Weights of a small GPT-style language model, trained from scratch on English Wikipedia: 3 heads of 32.
Each number is 128 + 32 x the weight over its row's rms, rounded and kept within 0 to 255. Layers, rows and columns count from 0. The size above them is the row's rms in percent of the matrix's.

# layer 3 attention key, 96x64, rms 0.151, rows 24-44, columns 0-63
size [119  83 103  96  95  89  89 102 109 116 114 105 112 127 140 127 107  95 108 107 104]
[[144 143 154 104  80 105 200 108 155 149 107 148 175 128 113  97 117 158  89 132 127  63 102 167 161 102 118 162 112 170 134  97  32 115  97 145 168 116 103  78 152 188 143 114 118 126  87 147 176 124 148 128 157 111 130 130 114 104  50 136 159 143 154 131]
 [122  83  86 103 129 135 172 170 143 133 144  89 119 155 147 128 139 110  89 112 188 185 114 124 123  76  83 154 139 113 126  86 144 152 140  73 186  98 112 155 107 191 116 154 145 187  81 158 152 131 102  82 196 160 127  74  93  93 136 116 142 131 156 108]
 [126 187  58 137 123 144 153 109 126 114 166 101 172 117 100 121  84 116 128  84 126  65 160 162 113 101 126 145  93 147 114 101 144 163  60  93  97 125 132 131 128 186 136 207  98 101 181 110 203 152 124 169 152 153 104 121 167 123 121 131 107  99 148 155]
 [ 53 139 133 165 167 208 114 164 147 128 128 118 103 149 144 170 150 133 217 147 119 114 100 131 110 100 122 162 116 121 122 127 174 109 126 122  67 150 116 141 175 116  94 124  85 123 147  98 122  99 158 124 149  80 145 145 141  81 196 102 128  78  96  72]
 [117 165 120 148 135 123 115 156 122  90 128 117 117 115 127 136  44 147 166 103 125 100  71 155 124  83  64 139 190 131 224 111 146 142 147 174 143 117 124 152 134  78 105 131 141 139 170 161  47 123  94 136 168 110  88 131 106 120 122  66 128 126 135 150]
 [148 167 126 136  80 126  77 175 132  82 145 115 121 132 113 128 186 105 169 153 120 167 137 124 170 175  57 146 160 190 150 167 120 176 199 117 153  94  63 124 100 125 172 122  80 108 106 126 108  81 140 133  97 104 133 139 142 109  75 136 100 109 118  96]
 [133 111 118 105 115 144 129 133 164 167 115 124 148  99 119 125  96 134  77 114 119 114 168 170 125 130 152 148  68 126 149 125  84 174  78 169 149 172 115  91 117 163 165  90 117 152  79 168 120 135 131 108 175 122 125 178 142 161  28 106 210  84 145 144]
 [153 128 129 147 141  38 154 134 146 108 115 130 107 118  70 132 130  92 113 161 105 123 166 148 115 126 107 190 157  70 104 141 199 127 112 172 109 122 190  61 152 150 147 113  80 151 150 106 170 185 131 102 187  92  95  88 111 103 108 135 119 114 138 127]
 [ 88 194 175 135 182 190  70  69 123 140 139 146 123 133 186 145  86 137 102 115 103 121  85 125 161 134  96 136 154 181 151 150  85 116 146  86 110  98 120 129  98 170 140 113  89 129  91 143 160  93 105 113 129 168  86 151 204 142 114 103 146 104 143  97]
 [125 108 158 139 157 123  96 170 163 212 152  83 171 172 148 126 145 103 123  97 137 178 106 167 137 114 139 119 146 134 100 175 210  92 106 137 146 154 130 105 156  65 101  84 124 133 130 143 109 104 129 146 134  68 120 118  57 139  93  83  89 117 160  92]
 [100 158 149 133 151 171 111 126 140 129 144 123  49 128 105 159 110 136 157 132  81 167 124 149 170  98  96  84 177  86 126 177 187 121 152 132 115 109 118 104 124 128  99 126 103 104 178  85  31 147 139 146 134 133  92 100  96 113 172 169 153  86 146  70]
 [ 95 101 137 103 130 154 122 108 108 105 129  45 130  91 132 183 125 157 144 141 157 137 149 106 172 146 105 141  87 168 144 106 124 162 121  75 174 147  85 187  98  79 124 129 162 163 139 172  74  79 155  88 152 182 132 116 109 196 118  76 153 125 125 144]
 [136 123 175  87 125  75 125 130  98 139 129 147 106  54 122 143 106 117  53 116 151 125 157 178 114 139 173  89 131 219 103 170  95 123 170 107 143 131 147 174 141 155 135  69  89  95 154 144 151  97 127 151 147  79 162 165  94 154 107 138 148 103  91 133]
 [103 129 118 171 146  95  53 151 113 124 158 138  88 121  68 175 171 111  98 174 115 135 128 108 126 148 173 122 157 107 143 123 168  98 126 141 164 173  89  78 143  31 159 148 155 111 136 145 134 166 104 125  85 141 136 126 107 137 159 160 152  73  76 169]
 [177 106 120 109  63  53 168 114 142 129 109 167 176  89 107 127 131 154  79 128 102 117 161 170 133 129 112 149  86 129 134 106 105 129  71 139 128 106 144  91 135 161 144 142 121 109 143 100 183 192 121 140 145 152 166 125 118 100  84 191 128  88 151 212]
 [153  91 141 133 147  79 105 128 134 108 185 118  99 127  43 139 136 159 162 127  89  64 135 165 139 149 132 171  88 140 124 113 157 165 120 130 110 210 160 100 140 145 101 147 130 130 161 153 157 174 106 128 142  53  84 116 141 152 101 143 109 104 103  53]
 [151 114 177 123 162 109 197 110 112  95  56 144  81 103 117  98 105 164 126 136 185 130 173 171 133 116 111 142 102  79 146 150 121 145 137 120 168 109 167 117 202 126 126 128 118 104 131 134 176  99  74 154 155 132  24 121 121  98 110 115 125 149 101 144]
 [111 160 176  93 113 124 140 108 140  69 124 109 134 190  74 150 178 124 148 156 114 144 148 104 148  72 113 131 125 168 130 154 109 164 106 175 112 105 161  88 140 134 153 174 131 121 161  94  96 143 112  90 123 150 180  50 152  95 149 131 134 131  35  93]
 [137 112 148 111 157 169 118 163  94  88 108 137 127 108 182 122 158  97 178 124  96 182 147 119  96 169 142 139 103  95 125 144 160 150  72  87 126 148 140  37 123 116 108 157 119  77 103 113 125  65 164 179  85 104 115 158 170 126 195 153 136 158 101 123]
 [115 137 159  54 152 165  62 153 151 138 135  57  89 121 196 125 154  84 125  99  90 149  99 124 154 132 158 120  95 150 111 160 125 146 143 124  74 162 118 168 120 101 122 125 156 142  89 180  97 130 177 115  84 119 185 121 160 107 101 163 116  94 152 181]
 [ 98 164 104 132 133 125 127  98 161 150 173  89 117 170 139 124 194 125 122 143 169 155 118 123 123 161 119 160 162 140 110  98 124 172 158  89  98 128  66  82 165 157 172  98  80  77 108  91 113  94 115 159 120 114 172 125 150  96 137 131 161 147 206  50]]
# layer 3 attention query, 96x64, rms 0.159, rows 25-44, columns 0-63
size [ 81  99  87  91  94  88  90 108 115 123 103 109 131 163 134 110  88 113 110  98]
[[118 118 132 142 139 139  67 198  56  82 111 144  98 121  82 151  55 179  77 126 117  93  96 107 128 174 134 124 152 142 118  93 175 148 126 131 146 122 120 158 105 161 120 159 120 139 115 136  71 170 149  92  92 136  86 134 136 128 134 180 101 172 135 196]
 [105 164 166 129  81  40 166 105 127 131 152 119 195 169 116 112 116 124  95 113 149 128 140  61  87  92 119 118 149  99 201 105 167 105 142 116 110 118 143 194  82 184 116 129 128 122 110 107 133 100 170  93 124 166 155 106 146 133 147  85 132 167  98 162]
 [134 107  90 107 132 118 135 114  94 131 116 122 136 215 101 140 129 132 166  43 159 143 122 123 110 153 126 111  53  67 166 114 153 108 156 143  98 109 179 112 158 106 135  98 108  95 165 136 177 176 129 192  74 116 132 107 139 188 165 136 111 117 163 123]
 [167 139 193  92 176  96  94 158 120 136 145 127 158 131  48 154 110 180 144 150 119 146 150 113 125 108 112 159 119  91  73 141  75  99 179 163  98 127 130 118 102 136 139 118 199 135 133 130 116 122 109 178 149  55 133 120 121  71 158  92 101 145 104 180]
 [109 105 107 127 158  87 143 121 164 110 144  76 108 126 127 155 201 157 114  86 102 128 180 119  78 204 129 169 137 175 190 107 107 121 105 115 193 166  93  98 159 100 164 102  88 125 130 155 104 124 110 127 106  91  70 122 163 120 152 152 133  78  99 109]
 [121 110 148 134  98 202 161 132 127 168 117 118 128 106 107 136 120 102 136 105 140 112  96 131 132 117 151 143 174 181 103 142 115  96  94 134 161  97 133 179 118 184 158 118  96 154 102  96 119  88 195 105 105  78 117 153  56 156 123  78 171 216 123  85]
 [169 124 151 129 118 111 178 122 113 172  96 167 107 178 109 105 143 157  64 130 119  91 111 209 190 160 111 142 173 149  77 102  71 106 113  88 129  94 154 167  81 145 158 132 116 139  90 113 157 128 104 152 145 119  94 126 116 131  68 140 161  80 159 163]
 [164 112 150 105 109  84 119 134 134 155 132 202 123 117 161 193  61 179 217 154 136 123 118  83 105 168 130 102 138 113 162 140 145 200 131  82 120 149 105 171  99 109  87 157 150 128 104 126 116 101 106 178  86 138  83 116 154  90 141 114 110 120 113 105]
 [115 180 114 161 106 100 130  76 188 177 119 111 142 166 110 137 149 100 138 136 122 140 121 121 120 169  88 178 115  84  81 117 157  73 186 158 109 134  94  89 111  83 150 113 138 119  82 181  63 138 189 128 135  98 107 130  96 151 115 144 166 180 120 175]
 [126 179 110 161 147  33 124 159 185 116 190 135 128 155 100 196 134 177 133 136 132 106 142  87  93 123 111 151  77 118 113  93 145 101 111 162 150 137 120 129 210 153 135 120 127 148 123 151 146 141 130  84 102  98  97  64  81  96 147 143 156  96 113 118]
 [106  72 138 127 139 150 125 123  84 128 158 125 136  84 106 178 218 137 135  77 124 117 112 124  91 172 139  80 151 152 169 135 146 176 130 144 179 148  63 159 120 116 145 115 121  76 152 149  92 136 117 145  99 175 186 149  77 132 168 111  83 110  85 103]
 [132 130 135 132  85 148 103 166 147 180 111 107 121  81 131 178 137 139 117 171 149  91 172 170 105 129 118  87 159 167  74 112  55 141 151 166  77  97  79 145  62  79 132 105 130 159 131 112 143 108 127 217 135 134  79 138 101 134 122 166 104 140 127 155]
 [108 115 106 124 112 103 176 170 157 136 161  90 146 111  97 130 119 144  90 108 183 144 144 170 115 177 105 177  36 121 177  84 141  99 111 153 153  75 163  87 175 132  73 123 115 113 123 100 160 182 114 158 178 100 163 136  96 117 131 164  95 123 104 137]
 [115 151 122 118  86 184 135 136 140 101  87 125 160 116 193  91 141 137 108 130 103 110 123 203 176  85 148 133 125 170  73 163  38 122 129 111 169 118 124 163 104 166 125 167 117 170  58  98 134 109 109 106 106 166 193 130 160 108 108 140 132 119 136 109]
 [154 137 138  95  97 131 100 203 124 141 144 121 163 154  86  74 124 131 137 125 129  68 122 192 142 180 105 159 117 149 126  60  83 126 154 109 173 133 107 117 182 171 137  97  69 162  82 156 156 119 161 135 145 103 116 135 123 166  51  92 125 102 141 123]
 [126 155 148 134 101 148 115  58 106  97 102  98 159 140 148 154 147 148 151 189 125 131 182 138  72 104 109 109 136 154 119  94  83 158  47 168 142 118 164 107 103 112 171 129 127 152 106 167 167 117 119  90 178 110 136 172 182 101 103 105 121 152 108  50]
 [173 157 131 114 157 117 136  96 127 119 152 118  77  88 146 143 179 130 103 152 166  61 144 140 108  93 140 119 101 124 180 119 135 137  70  86  63 119 102  76 151 176 106 147 133 156  69 166 107 134 100 121  85 176 158  77 158 163 163  93 156 124 176 147]
 [181  98 140 106 121 123 162 134 148 129 147  56 143 124 104 154  84  86 128 127 131 138 184 101 149 164 119 131 110 113  94 169 196 197  96 127 144 109 110  68 170 120  84 173 114 115 194 168 163 150 120  97 121  97 102 130 111 146  80 114  88 143 102 178]
 [154 106  98 114 162 178 162 145 110  84 160 135  95 121 131 133 126 118 126 130 124  92 121  99 135 138 176 155 113 157  93  88 219 101 142 112  63 118  97 128 115 122  99 173 176 108 167 139  75 195 168 160 113 121  86 146 117 131 130 148  72 107  70 176]
 [ 83 113 125  82 140 157 155 114 139 147 131 131 121  98 206 155 110 136 138 177 150  90 122  76 141 114  97 166 163 134 176 130 103 108 144 128 139 172 134  94 128 134 126 103 125 143 202 104  83 109  95  79 173 131  73 128 135 107 118  91 241 131 118 124]]
# layer 3 attention value, 96x64, rms 0.111, rows 0-31, columns 0-63
size [ 96 101  96  86  88 110  89 112 103 100  89  98  90  96  90 114  93  93 101 109 107  89 117  96  83  88  92 106 112  92 112  71]
[[222 109 120  82 172 140 156 112 124  74 147  70 151  60  92  90 142 106 158 148 112 138 146  86 122 188 154 153 147 134  57 100 170 177 143 117 108 130 101 149 143 165 124 125  79 121 101 160 133 143 168 131  97 126  91 139 126 105 136 101  92 135 138 169]
 [172 147 150 142 137 119  85 102 119 147 130 170  97  72 129 154  93 159 100 120 192 123 101  83 162  69 144 148 172 107 128 149 137 117  73 122 131  88 143  63  92 133 102 182 122 199 103 153 126 149 191 155 175 120 172 133 134 128 150 138 111 150  68 116]
 [ 84 107 145 192 112  89 111 158 139 154  87 134 171 148 162 135 100 157  77 156 142 167  95 125  96 163 191 120 141 141 142 162  80 166  91 151 106 177 166  78 143 122 142 161 149 148 114 147 125  77 110  63  72 114 117 153  90  89  73 129 142 106 104 135]
 [ 47  88 139 186 113 125 137 173 112 176  87 160 142 137 129 163 142 154  59 105 145 125  80 140  95 132 141 121 124 152 140 160  54 141 116 168 145 190 161 110 145 137 124 170 158 160 110 120  93  85  73 104 113 110 109 137 167  79  90 138  99  92 133 130]
 [125  81  99 110 166 104 181 165 129 137  98 136 146 133  64  67 125 181 118 166 140 113  61  87  89 100 127 159 175 135  75 196 122 130 145 195  90 140 123 131 174 141 131 121 118  74 139 159 120  97 102 164  96 147 107 125 132 125 151  85 120 144 176 126]
 [148 172 195  84 188 112 114  92 157 179 126 125 114 179  90 106 148 129 164  92 160 118 177 145 113 144  99  82 119  75 209  84 140 112 127  88 121  97 125 176 126 126 148 162 129 133 115 147 137 123 149 150 110 155 105 120  43  99 129 139 102 102  83 139]
 [183 126 109 106  53 109  87 109  88 109 131 129  98 139 170 143 123 118 195 154 127 157 133  66 131 113 123 176 100 114 128  44 112 120 135  61 132 119 144 129 157 122 180 168 131 133 135 103 127 163 172 110 127  86 136 182  85 206 139 150 121 112 123 129]
 [125 133 123 141 178 117  79 134 129 147 133 117 123  98 106 117 125 160  60  93  96 143  97 142 103 182 166 174 153 171 118 161 140 158 110  88 145 110 159  82 146 124 109 196 160 203  67 148 149 145 185  98  89 123  92 146 115 158  91  91 118  86  95 109]
 [172 102  94 121 111 120 129  92 118  78 131  81 147 139 179 107 123 100 218 164  89 182 140 103 158 127 154 162 122 133 137 146  81 101 163 126  96 157  93  66 144  76 181  83 141  69 148 113 160 128 123 140  77 156 150 136 102 128 100 146 164 164 106 129]
 [147 158  63 136 191 146 127 160 128 132  84 125  95 133 116 136 175 130  81  48  84 158 133 123 130 126 140  89 139 137 102 168 149 143 131 131 136 134  98 125 137 152  38 115 125 152 100 126 164 141 117  91 175 142 121 123 223 162  75 117 160  95 102 138]
 [115 125 142 125 115 143 155 110 139 144 177 165  83 112 130 176 100 201 145 202 140  99 115 154 133 172 111 143 181 131 179  78 119  62  99 124 116 136 132 121  60 116 109 123 138 106 106 132  98 194 200 148 125  87 130 141  82  91 139 138  93 126 133  91]
 [ 74 117 125  69 132 126  84 106 111  47 154 180 179 109 114  76 143 108 127 159 178 111 150 144 124 133 144 144 113 143 111 185 173 124 140 153 101 135  87 123 103 155 122  89  72 163 152 135 171 116 119 146  95 139 148  95 134 152 165 115 202 177 170 106]
 [166  89 117 107 148 142 192 132 112 155 131 154 131  84 126 151 148 145 153 128 130 135 102  51 121 183 165 112 136 113 157 176  94  95 101 164 131 197 116 108  97 169  51 135 102 194 126 143 161 148 114  84  94 166 104 164 148 123 126 128  72 119 118  89]
 [164  90 124  97 102 132 120 143 128 109  93  55 178 132 177 130 138 164 133 153  63 133 114  88  85 143 152 128 180 167 119 108 139 149 145 108 184  95 130  92 149 144 156 137 153 136 154 126 155 173 168  80  91 104  72 182 148  87 132 138 100 133 186  75]
 [237 131 111 116 204 139 171 135 145 109 125  81 177  66 150 112 110 117 152 128 103 185 119  97 101 153 137 114 129  75  86 164 128 168 125 179 118  97  95 129 123 121  69 124 100  94 123 124 158 153 149 136 128 151  88 128 152 109 143  82 167 127 162 124]
 [102 172 146 110 164 159  90 144  69 136 104 130 116 105  93 151  66 135 141  72 141 107 140 224 103 136 140 148 173 193  96 150 153 139  64 103 114 127 100 129 131 171  83  65 134 131 129 152 139 135 126 107 185 140 120  85 124 132 153 136 113 163 121 179]
 [124 112  88 131 126 150 113 131 134 111 191  72 156 104 139 106  96 125 174 187 157 116 165 145  93 132 108 173 177 111 114 125 140 111 128  78  72  49 117 120 124  69 148 165 108 105 126 122 125 211 159 132 101 156  98 119 141 130 125 176 194 139 157 101]
 [ 67 135 128 149 143 196 127 137 137 109 184 147 127  95  87 123 134 124  61 142 123  57 133 237  96 148 102 163 177 144 121 205 145 135 132 148 130 117  91 139  93 124  94 103 120 118 101 138 134 128 120 166 136 133  84 126 166  86 136  95 132 135 166 112]
 [126 128 103 143 133 179 164 144 177 190 163  92 138  85  90 127 126 132  99  92 128 151  94 165 109 181 115 164  97  95 113 168  91 112 162 139 156 115 120 144 127  65 175 180 153  94 146 134 133 211 136 140  90 141  79  88 100 150 157  78 106 118 166 111]
 [116 119 131 168 152 121 143 161 131 109 174 167  69 128  78 131  91 118 105 111 110 119 104 163 124 119 114 189 157 147 141 200  85 126 131 185 152 169 117 108 185 107 131 100 130 132  78 163 141  53 129 160 108 179  95 142  81 150 104  78  87 148 123 166]
 [159 119 130 107 146 111 166 133 169 118 126   9 172 120 180  89 132 115 147 190  99 126 119  65 196 158 189 121 123 106 111 148 132 131 113 136 113 107 171  94  69 118 123 168 123  97 147  64 118 154 117 140 113 136 113 161 127 162 124 145 142 123 130  96]
 [ 84 161 122 124 136 109  83 179 155  96 133 152 105 124 158 130  83 117 106 127 205 101 104 114 172  55 138 140  85 103 108 113 147 122  94 185 175 121 153 144 113 166 115 169 127 117 180  87 129  94  95 142 155 126 115 159 164 195  97  99 130 133 198 142]
 [161  96 153 196 122 150 164  96 137 166 136 114 128  25 139 189 104 106 136  95 104 164  61 144 126 122 128 164  72  90 111 118  77 123 142 147 154 104 143 111 133 105 175 167 161 123 131 140  86 189 136 141 138 147 128  99 161 104 143  69 104 117 107 128]
 [149 134 145 148 144  64  90 139  98 122  71 171 137 170 108 136 137 172  68 113 116 111 143  76  90 113 152  88 130 133 120 135 151 116 127 150 186 126 147 125 110 164 102  84 116 201 107 115 127 113 134  96 138 130 179 105 218 121 119  91 144 130 104  44]
 [105 107 139 114 196  99 152 112 153 175 165  83 144  70 137 107  85 164 129 108 160 124  86  83 149  96 112  97 170 174 139  97 174 118  72 127  87  91 132 103 137 102 112 198 149 163 100 142 108 152 140 112  94 179 136 114 136  75 130 197 115 136 113 148]
 [158 147  88 121 148 116 145  90 123 164 121 146 170 128 140 204 130 168 110  93  88 131  89  59 122 167 118 135 124 108 121 120 144 114 127 140 191 196  81 167 118 106 163 118 119 153 115 186 182 160 134  98  59 116 148 124 136 104 143 107  66  93 165 101]
 [148 132 122 134 155 136 141  86 170 106 156 143 155  92 175 169 169 116 115 114 125 183 123 138 165 138 100 109  76  78 141 119 113  95 186 152 173 118  86 126  83  73 158 159 123 114 112 113 140 204 176 193 107  96 140  73 168 100 128  93 154 118 146  92]
 [102 136  85 169 156 126 180 138 138 139 140 150 103  99  83 100  73 169 153 147 112 169 127 137 123 102 118 164 108 158 110  96 147 113 170 135  96 114  89 144 154  61 110  68 154  49 128 126 152 185 134 140  80 193 144  98 173 169 119  78 135 120 104 113]
 [203 156 129 165 161 126 129 200 146  98 156 109 113 102  93 121  54  97  79 111  88 144 152 149 134 205 116 139 132 146  92 156 122 128 104 177 151 104 163 104 117  99 114  84 124 154  94 137  84 108 173 130 152 130 133  54  79 132 116  92 148 157 125 121]
 [134 106 112 143 117 160 137 151 196 130 170 109 109 124  98 107 133 137 125 177 175 108 126 129  74 154 166 134 142  42 144 165 112  73 139 164 119 125  91 142 115 141 166 135  92 105 155 139 135 178 101  70  87 193  59 166 147 120 101  84 155 148 152 106]
 [ 91 111 107 142 184 109 106 155 112  99  94 131 116 124 123 156 160 164  69 109  43 118  51 168  78 136 116 155 137 156 111 120 122 149 131 173 156 125 147 141 170 152 133 144 149 124  73 108  90 130 140 127 149 113 100 140 202 136 107  79 176  82 184 125]
 [164 146 160 147  37 178 171 148 130 145 163 149 149  99 123  67 104 100  94 189 165 130 155  86 145 138 126 138  97 111 131 140 121 200 127 128 121 145 138 131  89  90 100 145 129 121 139  89 148  64 110 148 115 106 126 199  96 110 171 138  61 115 118 118]]
# layer 3 attention output (transposed), 96x64, rms 0.157, rows 0-31, columns 0-63
size [ 95 107 106  91  83 112  92 101 106 104  90 102  85 104  87 113  84  90  94 116 101  94 114 103  93  82  91 109 116  86 105  76]
[[ 62 136 121 122 166  93 169 111 121 145 113 166  74 165 159 188 103 134 121 173 212 136  61 189 124 121 139 138 109 124 105 124 110  60 134  85 132 108 102 126 109  98 124 108 129 114 151 124 140 157  97 127 150 186 131 165 103  94 137 100 199 123 101 146]
 [112 110 125 140 120 154 163 109 188 128 127 125 158 120  97 159 152 145 219  74 106 101 106 166 137 143 104 154  77 155 112 170 117 197 133 113 173 167  56 135 155  88 118  76 140  98 152 118 153  93  82 137 116 148 162 147 145 102  96 145 113  75 113  89]
 [180 108 100  77 144 121  93 126  95 130 171 100 160 165 142 129  88  99 140  86  95 120 121  97 167 124  74 123  82  67 130 106 184 134 157 172 178 112 151 197 132 154 103 100 167 130 205 125 125 119 104 139 119  94 130  89 146 166 132 119 162 186 119 115]
 [200 171 110  73 128 123  93 133  82 120 181  91 170 102 121 107 111 108 122  71  74 125 151  64 165  98  90  81 108  86 127 121 187 145 151 152 143 117 138 199 129 157 128  92 127 102 159 128 101 129 154 151 103 132 162 105 157 138 123 136 171 190 132 127]
 [147 179 121 106 124 101 116 105 116 130 163 118  89 125 203 170 170 122  91 117 135 129 144 174 110 139 114  91 147  92 134  52 141 121  85 107 178 142 147  95 103 103 165 162 123 122 163 128 140 137 107  89 170 173 130  58  92  87 125 132 196 167  87 166]
 [ 68 143 134 176  88 155 117 126 105  67 167 128 122 131 148 146  88 134 122 169  91 170 121 125 131 130 130 157 174 175 128 131 102 113  91 194 180 119  96  63 129 125 127 141 120 158  62 118 161 112  96 119 105 101  92 158 158 199 165 112 159 142 138  67]
 [ 84 131 110 211 177  79 162 136 178 160  71 146 186 182  88  91  84 149 129 149 138  84  80 118 112 201 147 135 136 111 114 144  86 156 174 119 109 102 101 158 153 125  82 117 104 117 118 102 134  99 101 151 164 138 123 102 151 127 155 133 128  79 141 129]
 [137 130 136  78 113 140 169  95 109 130 130 142 183 120 155 166  90 146 186 133 123 177 120  86 117 118  96 137  76  64 129 157 133 104 146 166 139 147 116 168 144 134 108  67 160 101 182  66 114  88  34 160 125 113 191 151 134 134 104 148 150 128 122 123]
 [130 129 121 155 154 103  95 181 157 126  33 178 116 151 120 129 107 114  98 142 203  84 137 187 126 134  51 130 146  67 162 136 119 118 130 122 113 116 193 160 132 135 118 167 143 176 165 127 142 123 117 127 184 101  86 105 128  95 119 115  86 112  95 126]
 [157 168 113  30  99 144 111 119 139 128 140 125 122  80 142 135 137 128 145 159 176 123  99 127 120 112 140 177 111 168 146 190 125 154 114 136  81 120 131 106 154 138 143 169  82  85 179  91  83 120 118 167  90  77 187 161  79  88 102 143 116 154 111 181]
 [ 94  98 166 162  94 156 152  91 179 145 116 133 171 157  83  36 142 111 121 151  77 135 149 128 137  91 122 125 128 109  78 151 117 112 110 147 128 165  67 141 138 101 156 153 180 148 132 117 181 108 116 106 138 123 118 130 219 192 127  89  91 136 114 110]
 [156  57 148 132 146 186 135  72 143 148 112 138  94  92 160 202 167  99 103 126 141 151 136 141 129 173 159 138 132 111 183 110 117 134 115 132 105 130 147  64  83  91 127 107 130 142 105 167 124 153 141  72 160 165  77 166  68 123  84 113 109  87 149 169]
 [138 181  91 118 112 154  76  64 147 120 156 128 132 102 139 117 110 108 115 187  99 105  91 229 151  83  89 119  91 139 122 130 110 161 177 146 120 162  83 165 116  83 178 125 176 119 168 122 106 139  99 137 187 102 119 147 133 122 101 125 179 136 106 104]
 [139 111 159 136 110 106 129 146  92 207 135 135 122 147  77 120 100 148 113 119 141  98  94 149 165 140  80 134 168  68  75 108 129  72 152 145  85 142 130 156 157  97 144 119 196 109 176 108  91  66 123 165 192 155 136 109  81 122 170 128 183 124 121 142]
 [ 77 112  97  93 121 124 114 120 129 163 115 131  68 131 163 179 123 125 131 157 184 129 102 197 108  99 104 167 148 167 135 124 121 104 106  96 129 136 117  89 158 151 205 153 136 119 200 133 146 135  58 136 145 128 106 138  61  92 128 143 168 133  63 164]
 [132 115 155 102  70 112 110 124 181 186 159 156 160 130 174 118 169  71 139 186 144 152 100  82 133 120 144 136  76 109 163 141 148  61 105 114 128 136 100  91 120  70 109 126 129 100 143 101 149 119 138 148  51 101 163 180 158 191 121 148  97 114 137 149]
 [141  40 142 129 103 108 173 129 111 142  18 155 106 134 136  83 122 120 120 140 124 178 185 177 176 151 103 131 170  92 129 163  92 141 104 119 122 129  82 147 133 124 135  96 125 162 117 145 165  78 135 160 190 133 111 119  94 115 120 149  92 108 147 173]
 [180  96 168  83 103 180 179 108  78 155 109 127 106  75 162 117 199 117 107 114 122 199 177  97 149  66 116 122 135 113 126  95 164  60 106 136  96 162 132  95 115 120 148 100 121 153 105 143 127 174 138 108 122 169 160 139 128 160  80 147  98 102 117 137]
 [114 136 143 141 102 123 112 157  74 140  66  88 123 127 151 105  89 145 132 170 105 203 196 138  79  55 154  75 189 118  84 133 141 109 154 141 114 109 136 141 118 173 146 173 105 142 102 109 155 136  80 164 157 126 115 114 155 105 112 180 144 120 104 182]
 [134 194 124 121 125 130 153 110 105  95 125 136 142 121 215 149 191 119 119 154 142 123 157 113  95 103  95 104  93  80 160  45 137 111 126 108 148 151 170 138  92 163  93 102 121 163 138 118 130 168  71 105 134 157 153  98 201 144 124 164 120 116  83  74]
 [112 117 113 162 115  89 117 131 138 101  88 150 123 139 111 142  83 175 188  86 124 133 136 249 101  86  53 165 139 128 101 137 127 113 127 123 141 163 119 173 121 148 186 135 180 128 129 134  97 133 138  93 185  80 130 102  81  93 120 112 127 142 157 123]
 [131 105 127 143 161 111 124  74 130 143 128  86 183 129 154 144 193 164 202  94 100 111 138  98  91 179 124 133 124 121 129 103 147 201 151  96 128 130 131  86 113 156 151 115  53 112  95 169  31 141 142 104  90 146 144 103 105 123 140 161 126 140 160 113]
 [ 72 154 141 128 138  84 111 208 120 140  96 101 111 147 104 127 106 144 157 111 123 131 170 109 109  75 123  59 136 155 109 170 134 148 201  70 135 128 133 184 131 167 179  86 125 126 142 110 183 143 102 163 108 143 110 132 147  61 100 175 141 124 100  96]
 [150 139 126  63 111 158 135  87 172 135 236 117  83 101 115 150 141 133 178  82 121  98  86  93 125 137 117 161 105 175 180 146 125 172 134 151 104 178 124 119 140 112 139 146 157  88 135 129  82  57 148 132 106 165 125 138  67  99 108  99 142 123 143 144]
 [120 117 128 131  83 132 105 128 110  78 129 152 140 103 109 133 141 141 171 117 101 145 172 203 174 131 121  83 105  84 126 176  82 161  78 113 191 136  92 150 125  83 173  61 181 124 165 138 145  74 138 138 126  92 135 169 100  88 157 139 156 165 130  83]
 [ 96 162  94 148 151 158 118 123 164 190 176 139  78 141 113  82 100  92 125 142 146 129 110 170 121 141 167  67 127 130  86 165 103 138 127 154  81  94 126 130 153  84 121 145 174 121 160  64  98  62 108 143 174 168 143 106 136 144 145 134 169  87  62 157]
 [ 78 104 156 124 138 175 129 154 134 137  65 115  93  96  60 139 103 128 133  84 162 139 179 118 113  98 137 131 190 163 100 207 119 153 117 129  81  97 158 123 149 191 178 150 105 137 129 136 142 105 101 136 141 173  90 168 125  82 101 116  96 124  89 177]
 [153 125 160  95 127 121 101 141 134 136  89 128 107 137 168  93 168 140 102 175 170 165 152 121  75 108 120  67 106  77 191 166  78 121 102  88 149 129 151 105 122 151 172 185  76 180 120 142 154 101 109 150 121  80 111 110 121  77 124 133 106 198 120 172]
 [ 83 116 111  71 121 134 159  94 143  77 146 137  91 155 193 145 132 134 204 167 135 109 142 116  75  70 143 143  67 145 137 103 154 101 108  82 112 154 140 150 117 197  86 181 182 119 144 132 153 131  85 112 101 161 121 146 169 116 116 146  91 106 115 155]
 [143 113 137 106  93 116 121 108  77 139  94  74  85 153 179  91 150 129 134 187  96 158 135 192 162  95 115 143 194 135 125  97 130 178 202 176 105 146 117 103  85 112 166 160 101 165 119 156 118 153 119 131 162 119  69 101  82 119  97 155 166 126 123 112]
 [112 192 145  66  88 104 160 137 126 158 163 129 130  99 140 123 154 131 133 107 134 133 163  22 103 132 144 117 170  90 159 140 141 109 101 131  69 135 144 120 145 158 187  94 133  75 187  67 121 108 128 102  98 157 174 119  98 114 135 152 153 176 112 156]
 [194 105  86 168 205 157 146 110  76 124 121 110 144 129 114 124 114 181 127  87 106 139  79 161 127  86 105 108  80 111 113  67 162  74 154 122 181 138 100 149 143 138 105 117 114 161  87 203 117 190 107 129 151 144 140  90 144 134 135 132 165 108 142 105]]